config = dict(
    n_layer=12,
    d_model=160,
    qk_norm=False,
    parallel_block=True,
    init_std_up=0.0395,
    init_std_down=0.00809,
    beta1=0.9,
    decay_fraction=0.644,
    decay_shape='linear',
    batch_tokens=32768,
)
Each number is 500 + 50 x the weight over its row's rms, rounded and kept within 0 to 999. Layers, rows and columns count from 0. Numbers have three digits each. The size before them is the row's rms in percent of the matrix's.

# layer 4 MLP down, 160x1280, rms 0.0801, rows 27-81, columns 0-255
102:490515499543527527491441508441510442505437459517509406535421502550445481632494477495476535517539406496485518557554447457490502491526473406540502542498453526537415476562522447419490440496509563505537532447533459578542422511445490493491462466550644406510463464529536539573415512496438597309467486424433440510563445534491458504512498515528439508460465533466431381496544448477487560536500507455499525461572491584545554528563445478511546526540401546508481472536488514554466511518506406486486472640544417464518504453516499563463521485540512443510429424474574506546471575569414527519579470503499571560468548442451474381544431534478586509500499540502512504527507570565527486523445511508467551561487501469560491528419476542569491475627499525541471498600546526448502475435467517
092:465507429463503532622456463567538485512432449508467539501507470480446504505491466625508515527556474431482519609350495400512440439427525513535425472408434460529545533485505490478544484471514449493539572536421464508503585475580516492525501556527614482520508458445472465549583559522431513451468388578502452539459512506551572608545469457460530468485498568530535431540542484564564392473466460590477463515395524407518370454610414425434526466598512540488416529451466521530452554568506447547503509484540540382556500485486427519552593510527545504459664474507486505431505576456420586473437465466477503522437481511532480430502567484479497503510538486471554530499508532483464494522486492512458559533471483482590476536495485472506463456509455432449429433587448423488532486586589509
098:586591459413449429516502435511529519543528427510485510451510525449499488488545470490508516528363531549468545553475496552481531518567384529452475429486619507557450516569440474442509551520453588433498608468549516548543516480604500506524484547637320488496526477482537492458559556442513559504578569525525494436481556497503584514445470535515556482477480580458529449473560601565522486546516485560564552459419534393561415404543402448668516497479537440518473447499533477458447571456475486561438493580465507532543447522519518460502446445521587527466499518459539548466423472503498461537501498550486532401502532437530590473497467519580493542479533457508565462530455632451495500528579527525496435507543480487627513526457537499495426539448480472414432528493446531516488519483572469
101:469549487505515499432454486421450486491433591436510479542404482510596491501447556572467455484522552460475498385520516491513460541460498563534400517392497483486478468451582519499551525487496498506547426521434529524493509443471451594522508414397662549498563561483536505497536467525476386381492455528502491428462503506432437504610447491533507466499501503450579523576547545564560537528380507553567505432534513552487519577553476447561388488654529485453552457414483530552448482439505491499513465521540523400472558478520469458507506488475584482445459423557360527470522411495423461473469468509465434529460481523495485448507651483587486499532397577465498492550451483578502479499512483372454479517447538465455416437457453473451480482503484513556487564363509523480408482525536481
102:407475467485483419496524478539560495458562476544502562522506482538388612514480572567480474443450452640469511569504420570491506423444562552528427466489518529504493563492438518505506485489388472527485581374573584603504507533585486483461535618542435493516468520483476540428386495499542446451450508493531479413447508512541534552482549566466496517479529491473519509396441520506493504510563547447436476530486449445556421521465406513571499581527486539490443477462494466579534452543472457487416469517536484591417481485519517539538465531512512525596452510616505579448496479539471534499460520544488506536583469529454435578390534551452431473463488408490609568500545545567523432494443497476540417526425552509561467507457446515503594536486519484502416554530528391571540472529478508
098:463458483550547468555485566469501457446541564553496505526559509431494622476485481538525546561529460481482464456568595433545473552568580452496463514533464498498537472599510513520471491504555445457519453470521492512514474523477414447491530481466415569524458496536536518546461418480452574384444552499441411426502581491525479533479484501544557486558585514479469527502484456608530462475464511467477522573511466523502421462479555495490487510370459478485480439519483501581513436531515464499546541571594404600427448469403434575470512442482562548509450556538519486509514470569401557481431414551525528508529416487451554461451549552539540483526333562455502486472542461566542493447456503490484432528584630475520605497471508491534536491558498497342436493570552488588559463475486484
101:471488391436502494539452479577463583522484505374509462500416467527461372497516526453434477494495373571474437521527595437481508486530415510484508557446421472515485456429502437487458443515512451507509404536405471421485560515448531438563502581463552526539544547490561428500561567511546449595521440540511484587505424503495479449529509496560479497538539536449514466564567559453542564544482608525467465496496427514488493558556452549462466464444593495467459488554416526474565513479563543466554462443532463475441490521465476465443485519480577474561483518452583497449476544494424504490495463499503448562534443506466554494559561450459449523484457565509549469519452440545477481403503561457444486521518497488428524488498527440512467561536567599544567491384540580435430490481466482
119:476472502486478521545519477547504451527455425468257401574491332663526549527501518472393459505484499428558448526538535493367527437516459471518482476508431499531537491493525475504475534516488510445495489493518455556534472496521487470470482532554480531474507477505528504526486467532487440459524474559567432486479500459490490487380463496486484464523474456480501475520528504557485480466508455476467521504491496575498418532474459437455527488497503505470559461566539526517482443521461506464417483515506487456533547793531494452449453765540403511565553567493518510421467495531517444492494825503460484523419503579510405487388509483490471496479472411561435481550473461461472460451513491496555493417490470481484517517571649544538494435516486524426487608543488590505481499427512474
101:507481557435442443510407480502456556527474434418507508457458476515443511529472484491582512494481404476550507484599526506477447506610489545464487497553483478519591519413575476472496407473562376570456520473378519493520504517576588522494631377453525590446557470497488473506579553402396491462356496462494393447490474439524541522461487498568432522516486450445594534559537503591492531532465535520475475591488473476442464502483614491555398539469508394567490473546512402472472492497526451533489501459598490646470408525486489562468469562492495469467487535533589424507511496539537462498523519511481509518535460495397439545560580443545391357537426495541494529469561446439480500504528469497502450526495537532523474445499536492510408523437509556486467517483535552451508603537562494
098:445456407464535577584510496437474476525508490414496519521475496472522472507460521418547501447523543476467513461535506435512409551459521316489590596548541517478513460530571500562518543501432464510521505441483529484520415523512561512540449573458534538552440582540566569493392423483462451505481526470460559531491468510476507470523526524502502385494482474556514468563448498412489498428584483625484537455520466444456543501459463479558567542459563501524506420445514502480493482416525477457541497422445504531522452476487535492495465429457602506492443454499512429458476510498431422486551441513548360490478530495495554474510525570469468622418507524443483459464512483555520485563515542569455498462451621561491522460533530466604522556531505518564366479494453550600473485565519491
096:487507450489477434438486554470431498478555496438488487541465470591604491530451532571418468503534488471515451421460565449454394413499463466588561510552507477614536516417525518599579575450465485531495636442470509503459527449512463579473552506424632631465522489504470478460469518468424513425475442558538489529489429557474526538530592421485550498484431444512363380595567415603479582467457448441440498511502486555467595530455566457430501511508563491427390453449413492422570421476437486509558464472513466503495525461514431486498443456503541508535514503494451478490374532463477510463450444511493408492453424501564508474570540545524488575497423597414499359504499464508481522508455557514425484466519505433515478530489476518497536532531459501484620451542514588548439495362497520
098:511493452542536472506517415483549483512502456439495453470498522485426581498441486570390491485582422508482545437530471567514490495516547566472500456478462455485511478557574487578460513507572502543522514412552584508542534480427420477518397543509475517485460473504627503584481474505410413496416510451511503393540499486510529474510452501459533576491462487460470396497447463601531620505519464526518502511481459537517412483560565544468497499414543535485398565513453567487562556501537584429612492485535416442445470480570497509592458498496442560471455508421470426537449468586429523519492483432496503532519502445564447471499410402505473590563528560515515497499544568711529596455521494524511432439502490503449486477493513495461591608544459494564531498477539442530491440436469478
100:535543535512465463537567594457557556460472514507576466465470473546581516420525338524544502526483564525535511355429438442510480600484455577487550448475531430459538517663513566539412445582478458503463542450512394519529512444545409450497435446496478457455454538513467509454477574529501484558565442545599441489520502531470505528484496506481523481461474438436517473485499447468442506548472529487534478516438527465480522471476610557529401543527486489516526377492521534420559561488452398552546537390486653512374456454542463499480501495478476459527525437602494497544426485471461435495520440425454491604457470553519463562510443504509408501532521542565446520534478574439506563510478472560481439444470530442451574416507479549434544524516476504568517435591527581517449567548485505
102:587527574504544520505502515596551542480534434500515467491465536477476478497469532491512599529495578554523505404489568447486492552456521485560489507578556532508407495432546530454478498468469532487479469424600522486444455506413462589565461449553467479513493469519525553505437490535499526454484537553472477528516438538449485430493481455456517623475441497481464519467553470586493412541506626419444545561595433447587442522515497508513483481538592552494455494504506420494576567504531569430461478582547500550513556452573545515546527458489527497492532499399510579528520452479564489490446460498507502483487534482553546507484515473454477382499500497473470585560570527433468497542510516439558515491489451542592560501472497498436493512459490505551383574548391500434591555575457503
103:513478441456486508542336429472476584557483541468477473511473485471457492471498541427531461533563461484517517501459484440524493546575538475504602618507547482515464481444518509593494503584480487546523467550416462432457428501496428464491560524427408473592543558499496442483522548430500611457479477522489500510485495488560558512460525490562509587466412474552541504512451506518590448436579576510559437439604482547498561403577523526442526603588450529580432504476496535453464501548426513556576543467424409457548505500394491511441511503521407510456573502506445459477527448578498497523526498358500394436606502493554425529454485509520500412591430522499544460551610468603505569424459521449505519397512479536445538550498550528451469470433471551561512468526542529468457424531410508
101:481524546494532521538482435497527528490511444485487554447464535523592493530504552578497507400557593505548436460401538586543559550427533501565488430444573516602622604423597536489537452457523482548579464479558449495491469522467573422436481568458480613437495458539464548608476538501521467598426515508526632539480495565571497481441554538468432371504532434514553478536635509507591589569508507493473508577495480472470471496425590512484577521506541461580464571515482556525475395442450488509550478458593501558507495459476426441557443542504519514589581457515532476563437463537434473493483499423521431436467476561546554555483474450474490578469531538508567469514558579418536536473539482471497470522515492555434490427478545522484463504489445479493521381522486553468488429449537509
127:536489531522506524466579505607507576606488467492585522549486623478503522544519535540483543570526533485594455516479532424582532514493554531547531469506522486584480539549452530507515500654428500564487568421537452497537504546508533518532554502466494509516505519560519588526556487469457518500491532430538454517562488506526507495505527582533501496437546525535464501554486533544522594528490485541602491524451593490620478627480544520568449529489575502543536461532507494480566561520482536493566524524519517536460499458494498571536541503680440613535622463506438536542507448505497524636653500398580501468513474473540537518522486528537511536553486588638505450500530447522583560539535523503500489525442504512475475527456520518456487502540539458511499471510632547492593513459565596
100:481506540438491552461552594501484448448537466456480550530479533468509545466527482520544469474473497472494475482480534490515568407442519493524598518464457454440540482516496477440451437500421585511570428585508461496394452475489578419548431500489460533563467444532495518489576519523514490467429397482526511500446485475517539406633561511574422444472494491484608601459592496473466458474480500521560404546572540489466527486519503620584576510483489360442491643446565410579489556466661526544395540407465532546490517492556546534474476513488551543495568505425448486459515507542427547471467518516492496570453478504520456523437445511490534391476411455471559597530584524431390521464524440480552631535552553402504484539537490479503516414486546442570532449556544497603507527536478508
100:452558481493497562537583539465419425504561535485503532562465511471447458521480490482488525467492465428479562397543539457530436563564480568556470487464509473539446461421456533501503453524593502535471532426565486487533456520546526494546468358483467589505445529570502514494508437446453539481538508442470528404525559475494497599493471420477490604525415505447518493549325517455522441440489478488468597446516508488582563445497451495520525508464603494540495497498496528494356532431497482587579464528562482494565450413513485506328553408515533444433617499489532492566521484494524525501551401611506562466423473506544487463528437431552499554527472564492545476541498459637513461522456522554461473529435491504519566498517492462515444527514615563592476435587472529496469482468532502
095:563524435452467450528525519530460549458502452542495588508526481523669546489535465649525508496509404606551456543586478511465458534467508513491532515442497606549554533557451414512475517497537484537527564522522518553433487500520390517545476435469575512495457583479503516478516504491493622503492557534431470538523544385453513496499498521458506587488521464501532507556466464483510539481546342474482507479455487552536399459579498525543496496468516552510407455502475532546457451384580459570495459568492529472551587518447480605599508539529606487543495531559536532494571468497539517504425534514490496435476585477520473536477545449561505504413490522495562436517499620423465424482509453398534436474504525537477529521509511484537556490533476559473535521542536479485528493445542514
098:580467485423422551459525478516551494511494533480495554436537495461636537558510567524458485483521522505553505543397440476498467591504482476436463539468492502464507468484440513432522500459475497545492362555469500549472516526487436444476524597565546543508546460463448505458485590474511442535586498516451500582477559530527565552425500498489538437629540520418428566515507458483530433449561516438522487524482446417454439505492557426381480501514484464591474548524576517559487465538551532460428494445468532495574428547487476529523527481499446523439431517634446504474553528437530459490501499499462452438562580480456485517445535483583492512445444388472486483489457464508401481561453544478574430526588457579471591550526477549491480408435497476448517591468512437587454579541389544
093:505515479527440493549545528530541464524508610466557559474510580534504487410530498456491479497512567507566410436487464546563438486550562495487477555491543506467550471605496519538473383485532515495544521468478575533518489485493549583460581488509461411496492530569563481446518428526595554516543504454492511499547547460472421521541509547454559467527502569507518485484512428558520429459502534568491554516528482484516684480479432505495493575505397522474498542540419507507364530528595509528451496559499560621413491498537478481538505502526474505427483491550418462485491509438622420509482502492511368515480526508568484495473468495433526459437442497451500508436524451510563510475512518488424583468485635568535418582421486484442487514518495509601559463410462504425533506489550511
097:467490540540334510447537515508527390457473567392517502556469441484426497478463517431491457421499597485523517507486423552479517391521608494470486486542542487386491519473503587469522472477521507485502531405518436498486528442549589428482548587489553528493468460491469513453577525502555519554500580432503415566500488525528539414483553528459503517550558535543506506533537488533446582512495529475520422489560572470355470450496521445425449549494529436527487425554491503538472512451537503506535519441473488488399484470445450465481486497486460471510459445635546522489535544507481507499535495521494499567474539396473486467511490367439497567486606529500438541442470483514529426438474497573539475509454524532462473547524502505497485500444453502478467491569594392486578475509545495
099:525457575500498575561512481527402561481533434568503429522520562546469527593490493509538529543530579463511497526499466521506499452497583498539505520464571504583537518511507481527541567458480496463433534431535603514493517502498484541517485584509526441457528450535575447421480538601542482427602487525549438488493453542453513469490550549469507435448565502588396558496553461489463507524534621603479480532451496508482468527545572544442483492571471547498449480517499488485477417513460448526453514487576525538448477543409439367515480586497470419422475410571473517526530531488456537505465536396547523553572543459487465513596593504505521457450465480491455469504401477542484433447473463499488552414415476483545429504553484515531529496491513494579531529581600517496512493488497527
098:494554485539588508527550575437487442438494496489456552443541466438424536433521554544482481509509563547486515592582460524487496570528521504503483613474496473485558454467499385554479520539473476419569537564468504462533461523535529470503533449511467431502471465499414456499434528479536527517495547461526509475462475446510523499566589471486498518585518504598569484560460479507555465513552464544498626498486543611513517349499554540569492504505375512527516605433459401501514625521480404496433588436436612535521473479447495498513528541492471469516469502467533464565542445556550500513509486476538432482512473462549532541562436476464595480461557444526463440406428653485495572553445529470521459463516503495485465511448569519572578495556412471543461474436515575483549414573386521
102:431432500487504537481514602454532452551539511506535427510524519569467463495527513504466627493539464522525486514438407552522525566532431443429472432511433386482551494590539536527505490458447490461461430561480530459471446462529416460520408588544642472571461455522554420404417496585539403500466517495471505488512557522597622482505529547602505523488553549577538497528514553469491512504563562473489454467491510582507437443566559548506488508458495533528485585544440563424482450534490568502460528519396525514528472514499576427536538483525577501543436557471388448450518519422529538483511503517513504493470472583571476475545506502547447432564417436525467562505436482479503543509490491623579416458567413471532459423541477488590572482510511497455489441506475553459363438559453521
097:469395504499533504388437549462507444504497531536512503389532471464460518496438557520524496432463547468506511444459460477506531504481519521492507490462492525489583530501585503416482466555520475493562517596401488472460491442544438432526389597568449670525502464489473446500469625506602493463429506428519519494485424471606550480534534410467361514380508507479406496418566537474457370483452506411536630490547413534576444533437541461384335504386519458486559445514548501451478496534442532445445495531412473549484516488495491518554494494525561439450546417467394523514522545393492528492503490540502377521461536526506482450486471502542532458505515512512461598527496538310499453512590511575418573486540544449476482483518484479508493566489429477560493506422435489582490585486451462
097:449545454584509557377655527563509462451505482491483496416530528490580510502467470565515488449564399590462462542500541411579450506462528497416474432503513466489485537486606486535486517404550446538391558450496432500478483509467570470514486633515507528568527444478589525483501495472543521530481474498496502570543566552476550528642418551522496514425498514451521476549453514527512517457452554481549508512484358385504480427422440506501565516487521468542436463404526491476551569440396684492549454556437523478529508418521441467506541505470427488455497463511479473560573613495524525513466445393523440470548471545470500471634444453515516525470515550496533459568532526508414550571519357561455502424511497500423452424474431358469512583431407497460381510488486531557539553447566540
097:607499521585517552434506557535466508522551482530542592459449482430395479510554504510505459465463606562532453507506595577481500430507436474517573455434567546477506507444432480566587489561455571455525473572456428505495441513434413490568548592470402517516416480482555487420492555483499515509469494458442490469522524463506540412495497416515448561512589581512532455414598501536495551495460502591553573532466489534452489577486455600501532577515530506530612503635448488432579387461581502507521527617516536506539498432600585549422547396513520553626531542474555449441423568560502580489486480516438457465503429590544553493526448582474534471604480545501512539487472549518504417485430503434477581485516452511432530534542481487457394607537508470514540426567492480468473514487521520
102:567527433418460540626462460539504410387516473500492445553509482382508513538465473462545453460535532503495548539546541559446573486395463508462424463557541553430623555580455377515525485537482536456515561518430570453461521420450433503399519441563460381475492453481480447504522510493511476493462456440469515492507514458504586491425613581509507490530526513436436484478466533519459492527598503508481487493567559544537543511560529423500523465513425469485468470472530529610467617494528443583485556509438462466490617413431423454513520402514442506431430570523525495565528482475563493513460420526488523522528499533543462495440409478538529585385524455483489563505436499491558520572514529521512483468424479511430478536533482499561552559582493471517451532573394471519498552549537496
096:353465456434571435631454497466506522545473503548428530502412501478514476447406540527433480475460444443545453522551503437531531489531576465481440456541498507559515453424504447519487497457451453560462514535538471514546425480507481460599591500436552456513591376464547622459480466571453423499529523593529503639531540434608526527474467555466508442451489539550519504505478564525469496424457459546511409413497511472560442474542507558483503554649500531359544495505575531522549498483508493475511494589541467434528568488403465583503504442450441453500503439554570544499476450496473465525593497509496557427453526485461366582525595463560471436576442526532540479528441444582515468449441504538511424493483526436541592529530497505491494479542455576526481575573435490541447495495529496
098:462469578540511492458424482476476509571487598463525445530532479477537538579485491434541506542532443449489570428450380553508477490518623551532529507474569534455454538498463507494573476515501475501561471429547463426510521517469443500417578519482454501499497535489522461368394516460539542470547565499471495462520579465519522519423511482498571475499516514512547451473487438549503510462579534479521431479490460529571575439495510581566542480493451440524465500524457443445560540488504412532441516427434578625398458422594454561541524498504560578478480437569405485485553466461580553493478485517518451571446545483504590550515455569492509548508590448473445496424552573448512640462440499542413444534477474462483515564534508460540509420530486372481602542489536469552498520534477516
101:434484512456428507565506439483484526523544538565505487494517528457390510418581481514503497478478520534463516655466410563489519541474466480587519496425481597466552549542540468493473494512529502518496544507445564494482525498567538464541565598511543435448517509476541573443537585521567492572478558453475484480543531459477544468527515547496408415466408489441464540491513507558501448568470403546495449561494547548473509517541566499612398538399511479511503472470502488483415514478427643478486457561528548466392459492592508537470570448524539481377487559450488541543534526530592550523494527392438471505541505464581523469520486389506497625522666477516442497515505530538507466513500563532521528480497504477497455533525490482495515380537508458488444454534503487505446481380507501
096:455442529536410467357545506529494577553486539510528506508487509563473429487431533507450498446532581469436531514570547407511466466513434489367538479594515495472460588567490576521532519531597592479549498442504506497478505498566558384493464549498581452493505500482469419597480469442441494492511473493521460490464499458483549476540421523449515566433574421540424473482577444625552573465490538481448474560615502474466498469532527493467469470535479560414586520577521473565497565534513488507480488435444490474501535452464546488419457499506465485461406518504472513506556513467574505494620524405467515478578462525471536487479474552500472374505450459519508511444498492550506393528507496600480469475522518516513512545532468544417528445545469421456443528444551364526473508452421508
103:509456512534563501506446425518481422589441515487472478521496527486430616471502514475497505397539544494484484568557506492497542550514562502450532532441433453489540554406470524527513521543423478578578535463388453494541521477465414566515504462561538533432507430471437519462380488530579560480501601448514514523517511506482477435518448515602512565507509488499433463493635483390388536541515533469511516494469450637405608455529467501447579539485590494568405589571518556519536504513475447504496573503528488458608517519527553540506442532545487491564421513490461558479491525365598593499479478511496407538490472491457538498472448511493494515432483474465491566423490403472477575453471427536464545519473516479474426470519442524551513503521504528476518521575531449555493534437469487
096:573474444550455462517547401404529411503500505450316488423528345480470500405460433497528491499460543449443521437461433473415473503590544445507562361474464510493489501433516503514435487465524555494372522519421526532411542483516465332516497524507445460429487505457540537537416440552508466498466431459512476529523442437508457593457466454541478530491369470481488443563562433436513471431492556490471476488454477494491570531431594482525548542478522527585415521552522390526497467592479523511490451549501635543463405523440458454473456538403476473488491427560474497497515519553470519459490541517454539550520415494421496559377572462463423500431509456442497530475421505479490564458486482468444510504482466513479535605494483600477596463563525441496505513456439543430535481563564423
098:470458521506511439579517574479431529510531491475459446529535480486625523405494481397498502536532469448507441497444471543533529521469433452441444394461528495613492539510551466411524485457497497528435455469496470520399556502535419496519493572589530581501520541465478522446487491451362431518523516490482550503480384388514469522486512492510477486494439519416457508474517471441397487414634565441492470422443405498481509530512445519406416433419472514423508355472555495467554500547546492534569429513393457522482470413464491522500494446452513524560572527452468448483474499514485550483493402511464511551428544481504537470452609506491513457504482589486549521490421486431509546428532465482377497479539548521518495440574479445520486323515488498457486512518517543501462519453491498
100:486596484609483430451510533506469471485571447563476504574475467464460483497535543437477484374503491470547540524421540520491486449513459539546546465504544549454458524481406447548527537420535443460578538564466470461460479579628483480542601468497424454566441526468508490544526522452448334556475565535467486531509395571478495554538450458573604496604472500427483429474590440509490558485480575486566547478620593494514362465583534512466483511483501508468482511567517477487458605446457528528428568517522453633445515507534540585421499467474490424477601495590459501483493511472468540477476507496534517474512461500441506554589525424465518486433510399483463495484490520516468538526493490450473511514439563538557491565495458473555458384559532417485516443504501535578529549552589527
099:569511424446530537399492530457462577548530479489489505528534519554490533524537474467502467474529519579473505518596507457511494468548477502495612463502556554532462489611475480485562459434475471527543349443492469586411557504467538539478517493440659370508514566489601405507442501504517439450520679493541528400486576498444428464447520571502509509512536593472415470485510564522526504507546525523495584548542530472475546439421503447513626471561473552434542496525425471526485537540450519462489474482384410542453419496559524574555476522476459501537482511498495541468586417540567448454571504447533499403573450517524512506442423502527641416446509561491518501566392499572511533522525518502534458517471546514446511430462461455435520539479512414510402484452520454553494491522376507
108:506497585501470432498389492566484459554408562477493547510512488487402526524510570483600548490487420496531503576474472462490495450592455518513558488515521342511469445450491505518463525475547590534492568550477602497570553483633432480449478429581472585514521470498437470512496488509403485422520538475498513529561470541522549435546554474563484501618577470483498525545328496412486473501510504541458523502474532449462276478514492393518446399492561511507567486493377500574495501535445384571471550579472491486499494504479557612509538485451525490455421518526492565478450469454448483470551502494478607468492489552564486556492491559591549542510509487482467561475576476498514570508494459403496584500440539612508508473532429497537544489491638498469482482545545541453473580530585500
094:547492582547400514490497502421502589489500509491463451506527476489478539438512459501421455455488544506474518535488430517488497600490521431595487511451453548509513504536565479554512575518471450535525476357475431459473424526487448417503551405436402427465431555516482489548570471468476520484551439462532450410554540413528440571471501447496550507502511438490575524561493416422582557468529573577487499444491499441553503389525511497592469547569594604528431460533526492495538419490510534479530566515573551433455479493475474512562514452494559557506512448477494476513501544557530509487522495455487504488466537434499466533600603496522568461545510591451465461433539479503453543511542526463479570493526530491520509529518544669536445410463451477467574402450485576462450467487406498
098:495481469561505447516596552563465475493554541475526514514518477523481487484408500555480489475545604539428513575497592522456482455444419496565520538550509422402536565508427515454446545503469527437428395547504540562588502484511548477507394489454532565459510515453476523517443552521508541513461496471556508565460464510410585488513588567522450520445457534604545539449509481484494418469511501411550468435506550497617498488465479600598497510441501511511592483448506479549414527412553438510492506533391553521460436521478510499500468514514522390498496540442530483431365514493478542521573501551514526526517483488512427558466555501461473521481530516483458445424491429554450622470464526573544511493416470441476472515468538437429544484471472469512392432401577451428533447483437503
101:454505465489470403498434426512468541482557536533538603426533534490506493481515547508475442467471573542507475480505438617521535509499554511568587495570498509559499421447469547550606377487446526546531560501459510507533592471517453484516410564485513497499523553535512497589517462540538479526529457475509522451548529549504489469561435532525463523490534461541434506474431515566531472481437449495492536487556573455508571543486550503442534362510506482503457438464529487555446500523531561560487475548515546426626492465432484505457528467528489505494511507527540466445459479596538485514409475590560453480534570506500465489427558537482541475483538500497560495548441583496515392516477566527474617475464459445416432531554464512475551486508461548573502506485498429542603421437392511
092:532467467481612473490519587516510512541465530463476497565517501464432545478495521616511488485530468511529508559502592458527506586519440464615417478605458526488504520525429481544458402496516615378562531566580507472503474451497502552482478439457664508534497469526556506523444492562553523434518526551499466497459608504550494473501500461500449432498551464562440486510611474571475466489452548507513477438552494570596564497490517517437574481466500533435477538484525441473489382455479526511587443511463404604469448533502462486556467501503585576498624469495540384573548408430562426524441501565450470483496455479461513433440461551467574452527516591533515482424461425501511443570560538414542420562534419522447585448475518574462511501464552474519545530563538543615593534538465521
094:449491547626540448488510555449507438503494496495508506530456551545458548471467506451468532457443431522475484550497499458531467543586478546486503525574445557505543498446574491461478469376503513554470500568455458530420521505503514506523534469448481467462480500516460473578493384455504401470534463538465600501498589442494414465563588507605486463494530472503462522508515433461560437490509479537476473546560470524458544525409536487515483515526426481509596573464437563525486488455495443475482434575516519513563519580469483474449515565468424452487431527446483470483573442538460469504486491503547462512468466485491427513493519556431467464383399513497468546505574541499563480428548415507525561425490542402484600495565417451480474452529482440517520506582409456423560553424570440
096:482495466497463448503487452488474518489412534486559495504478528563485490601524493510583485513512566499490496459466667465496421549425523448440568571524503509518544552515530485407504485443532449510503420555461579450554484569515569554452476512462586537537489502525438472455493480451522550506516471489551491539477555547489419493450500515503553496452446519435387556505586507533509521543346477503479372537474469508458535498498475477581576459539501545544514515568495497410581502488430444414581469562627479533578452530527446525351525579517535500580521434409527459568543495510446449546491525512535493477436556356471496534591514518415385539505514566539591507503439482466467471514496605516500574462460540458478489448457571454550480488545456557493505545457482461473587413526516552
093:479602505507465453438552481547459554434576508548493556593469457529462487483457479535508494537502410422490386592523559487486502433494513560539511533523500403523488521478461507473447527479527535582593486561569486524385499469519495476517595487447534474564566514524518488486497447553520582541464442479514524602441530537488475502581485467600535429515520486523600481596545486386472575442572448543536512437509572461484531335512536520535517573514465463481512484545521488581418491457592446551555528506572409380623521517496554469452534518503656508421431540501554549459530460492563477507441503471497450543567399415498526477414499485501527522559455498514472531408516461509589465540510508468483493516466587494513494358496467493563494441399576501518541517543415463479494521542568513
097:497422551434464434538524445501550500443424530462470458454541483494487474498541510502513462490557526523483400411573509555518441510491503523528491531615482542576490517469501565484510422557553447567458550393473436395625491460445472467499570581534500406497487539430510460495481511503546504437348420494474482529470445637523474586497523524447470552514522471484501508486494630538527509490523523334465432446432449424426527532436470506427533388533530555454454487454460508523447538565519540538492528548493582538499591462516531567528541467462520536466577568595538487450519540529480465499522491582511458476532495536460544473474530509534562487485496459501495477506592505502486402456502489553475560468583517408544520501395418394508458488458531473491578526418537486477523431546526489
100:547532567475524466433412606585456523504561483558557529516466495501425542500470479456434499516460449488519519530498450527456478483490563543487455368502366469480488450472527456458506497518538469506478581538404475438506520530605509561440418620561647489480588459435518489419488516533431515544453500512478462596492553483502507527568451525464552463472544565480418502474470519527476516474465428575476432506535418504585585528447584543525580417440537586520445438518490423426591509481484519588506505562491495405507491497485499482495462496490464505444511502473521546525447484611612522491504473469469529463516508464555491509564452526495545482520595493488417561503531540514558484506480450533464512469411588397458569483559481566547552521545592505468576482549571525504484441493518480
097:451537531565542450515469490536319504531522491502493457511524506492584542556474479475324448486492411543501593470482546528489579493567558449543412516608483550544558513335451464481561493484527568521581397453523492538509520421513460600470454543567593497542560525458482454487550503511564461443551519527411456491492511453470466442497569581438541405516527484507478485547571543515447442542570530462532526435558497529510647542516514534496481422533581492423487534483459540532427415506469493501473467517454533553543582530455482472510527541488490493555559537562502492453567481490422527504542500662517550479453624428453457397522353489562512546527642488495451502451350538569504545534502522491559548458449494522477484503549518479532503452507403565552439503418450507494568581417521502
103:558511468476533523524439450477457492526591452476495446523503491541469616529491420595523480484527497574458524464462444605520469439485520513627507474490426477500573498617456540493519591516457453460517462503508526460460507506402551485461537501450506504515532629562431521480518455552455450522485522524491625539424595530473498493520547548547506471568512523349432518483490554619526626471489557449495560537500513472502598435525532480480496583549297466518523498427424520539501421408443532559592475430371520555530510496426426477546507500462620475453558469578514582579513464454480521514548473416436541552523446443462551397455455416505546597460496611442472465476480454494508558480574484401476630587510542462436527450515516455394444430481507489504407465450478448499406522516453510
098:563439503468527555507440492457499559470418494488506490487464524489529553441519585553529470486545512479518568373543464548496521390537500507487533373482458550454495524363532436488448564493511450550499510525472469452540524511475503546545512487449525539487402527510489507496485483453511429632563439484504498507461381482559487529518428497516468570482446534462578475485468503497462453537531505553533492508596565494539486515535527549425483433536502536621543432554566466514515517461515505569500488478551457591610470495544493532513438483517484554487515587525488479567471539445403527506553449516491537478519434476458514488449565488533474540432541465547556482403576433480493559424442493446533528499545519589542440518567482495491505519406531460525563497429571554432507460511529487
106:450441555558444444465485505524439497520491517546607552440540530496531623457477553491498513576589464565511468540468504382583534434517447476535363536488537544443516507465516536490496565580432445476435501548548565503447438596583533597491565524501553534512556580463481526490600489511412413518540476468441483523444491546554426489550470508523443457425480530433561504462485499529524404478510524554529523465511489540522411501488551508552469511535502546550459435503495512460466559565505514496517526575595492499517503421580522468491557451563479489486560494503565484517510481522486527600579406436516456552500543490456580460509492485496497475586451526537525516521540445373571517538463520429430466551519487488551592495443477498503568437534477518470480510462449572473500526403497536
103:537572617460568392390480571426520559485495475500491448526511511482472439584475449451475488504471611537466443383587428377464588586545524563425518475547483410568523444477348589487537405538562469538495400435612397503489505535516518392480468466502534573536519426495471490560521370458508530599489507456569487447506529506447593525459486448459447558469568483540493511565463546484481568471462427478529558468542573454508503478486459512493592512454528572420585511493528513504578380541505505585592461497530481513476462501485512546499529549501445511422528472550511498541529533418525510526566533529531530551573547506464451491512457552456508508510527519516491442520501475488428478437507526430488543426440514474526446439496529482515586580532533473612496516458578480494591516504497496
098:466461528438479510434584479516510520438537495487511484524501541504457480543592489534562479543518445529459448426450398541499523443529547424464510402468488434522511513495505477565423455516452539501328593498437428449580423534573490475514432437459398478453633481484393493563469561494545527478538483441468512350481412536574509492487607516547432411495476538560533502407512522520470419491617605511558488482483503476445583583439517449408647524437544405468448494501452554499507548550574567420466528541556522516499482542502592597531565532535380499553574519487423389471524531507440549473433506562420644506472467542441495533530438521502487541516494485394505456553508527566498435453493453508590447537442593555469559541556522441532506496529550504590617412475530555390529536472551448